Each number is 50 + 15 x the weight over its row's rms, rounded and kept within 0 to 99. Layers, rows and columns count from 0. The size before them is the row's rms in percent of the matrix's.

# k: layer 6 attention key, 192x192, rms 0.0772, rows 46-56, columns 128-191
# q: layer 6 attention query, 192x192, rms 0.0778, rows 47-56, columns 128-191
k46 088:69 65 61 40 32 31 22 66 65 36 27 90 49 37 30 51 63 66 64 51 53 60 51 54 46 74 28 44 57 36 54 33 52 36 43 35 51 27 30 54 46 69 50 34 03 40 51 57 55 49 27 68 35 68 49 56 54 77 40 54 66 55 73 75
q47 093:46 34 28 38 48 66 66 53 79 49 52 47 35 53 61 83 44 62 44 60 30 58 55 79 33 45 29 39 58 47 64 51 56 59 20 68 48 51 91 35 88 41 29 53 32 52 44 40 63 61 52 77 60 57 42 50 49 54 57 74 48 75 40 52
k47 112:53 33 32 67 43 31 69 60 46 45 73 55 70 37 61 27 53 58 61 66 33 37 47 46 38 59 43 55 46 38 44 52 35 52 54 58 60 72 48 69 54 37 56 49 93 45 26 93 62 73 55 41 37 38 70 45 82 48 65 32 67 42 31 53
q48 095:45 26 76 68 50 59 69 46 46 54 70 55 48 42 39 43 42 32 37 32 76 33 37 47 60 47 38 35 59 64 53 62 59 23 49 37 61 52 46 54 58 26 40 48 58 49 63 10 42 66 24 59 75 82 27 62 61 67 51 22 38 43 27 36
k48 089:51 49 41 50 35 60 55 55 46 60 54 60 38 44 31 64 68 60 40 58 49 34 76 56 43 51 27 44 67 31 52 38 63 48 59 49 49 18 74 30 46 66 56 38 28 44 86 65 71 53 23 67 47 38 69 46 75 64 48 63 81 66 48 65
q49 089:22 35 43 44 67 49 45 35 73 56 38 39 45 49 28 69 31 29 56 43 40 58 35 32 60 41 28 41 56 51 56 25 46 46 56 45 32 27 57 59 73 55 35 44 13 59 38 24 45 21 57 56 66 65 75 38 37 48 29 54 51 53 51 38
k49 080:74 53 43 31 59 60 53 17 66 35 41 50 60 52 43 19 45 55 88 53 32 53 55 45 67 47 48 62 69 41 49 24 39 55 46 51 54 21 38 48 42 44 53 58 36 34 50 38 82 61 59 47 46 63 61 55 63 23 52 47 54 48 46 57
q50 093:45 36 45 68 57 36 49 13 33 38 48 76 33 42 19 67 28 20 37 36 42 52 42 26 46 58 31 38 70 68 43 56 38 29 78 59 33 52 51 52 82 60 48 41 29 72 36 16 55 38 48 72 53 65 65 43 61 75 26 31 36 51 34 27
k50 079:53 62 40 25 38 58 53 37 65 29 44 83 34 52 57 59 47 65 79 45 38 53 49 24 33 74 49 39 64 43 60 21 58 64 55 42 79 21 34 29 39 70 57 44 41 47 49 73 74 51 36 57 63 40 60 37 74 53 40 46 60 57 57 50
q51 101:70 47 67 70 37 38 78 56 47 39 60 56 43 08 42 34 39 50 28 53 38 45 39 45 55 49 53 50 37 48 51 62 52 31 59 41 60 52 56 34 61 25 50 49 53 33 79 49 58 64 39 76 73 60 30 60 72 41 41 13 52 28 32 24
k51 102:42 48 61 45 35 50 65 49 55 60 48 54 22 11 44 43 63 61 12 58 44 35 55 58 58 39 53 50 44 51 80 63 61 59 72 35 52 58 65 34 75 41 47 45 58 49 56 69 38 44 15 49 64 22 37 26 59 67 65 54 75 49 30 46
q52 101:25 63 34 42 47 38 42 63 54 49 51 25 85 33 76 69 48 66 70 77 35 63 41 73 63 31 66 38 42 51 51 33 70 72 48 43 53 58 55 56 33 53 51 47 48 48 40 60 39 40 73 39 37 31 64 37 37 03 77 58 81 50 70 57
k52 106:82 43 44 49 48 39 33 45 36 38 68 29 74 60 57 28 30 47 66 33 70 44 22 50 61 51 71 56 46 74 44 66 37 42 38 76 45 61 46 74 57 26 38 75 53 51 37 20 48 53 81 39 44 57 39 57 20 53 47 20 49 54 43 36
q53 097:09 46 47 44 24 53 52 38 51 59 56 39 68 18 42 65 50 63 56 58 59 59 30 45 49 22 69 13 61 65 56 36 37 46 56 39 45 75 46 39 49 37 50 80 41 57 59 27 52 28 46 67 72 63 30 61 84 41 29 14 64 61 48 41
k53 101:58 55 32 50 45 51 39 58 41 58 73 54 52 24 56 48 15 62 47 30 56 42 39 59 48 74 45 22 62 47 55 48 55 52 78 75 47 42 46 43 42 74 41 80 41 57 52 60 51 39 56 54 36 53 56 51 39 51 44 50 64 68 41 54
q54 084:20 50 48 32 55 32 60 26 53 59 31 42 75 26 21 67 36 19 64 46 41 62 30 45 58 49 47 24 50 51 53 24 40 27 68 54 20 37 43 56 85 57 45 54 26 52 23 41 62 40 76 52 69 56 52 49 52 39 36 31 47 46 45 24
k54 075:69 58 31 16 51 47 46 18 69 42 41 59 56 40 56 36 38 56 83 51 46 24 51 53 55 69 38 42 48 41 63 25 55 56 41 46 56 34 33 44 50 49 72 64 35 41 36 57 69 50 53 46 44 41 49 34 31 51 46 66 64 65 56 57
q55 100:30 29 32 49 44 78 41 58 83 46 54 20 28 65 24 44 79 48 53 58 59 22 67 44 73 39 30 51 67 33 47 45 66 32 23 39 50 69 29 42 37 54 45 52 40 53 57 41 42 37 24 46 24 50 31 41 69 38 57 61 70 42 35 56
k55 103:34 50 35 42 61 50 64 42 38 43 74 32 54 39 52 27 50 65 46 77 39 43 75 79 64 30 43 41 60 31 38 37 47 46 68 33 41 31 33 19 59 44 39 44 41 38 55 47 54 57 51 49 51 76 66 49 69 44 45 34 77 37 42 51
q56 109:60 66 54 51 39 25 51 32 36 39 73 60 65 43 41 48 55 39 47 53 44 62 41 55 61 41 60 59 45 75 32 17 36 42 55 34 34 41 45 53 43 63 73 36 27 59 24 74 49 46 63 49 57 46 77 52 68 76 37 38 72 14 57 34
k56 113:33 66 39 40 48 31 36 20 59 42 31 71 32 65 55 31 61 45 71 47 60 66 50 39 88 82 54 53 45 79 51 47 58 62 43 43 44 53 28 62 48 51 69 16 59 51 50 50 45 39 54 46 56 39 32 34 79 62 26 34 41 31 55 20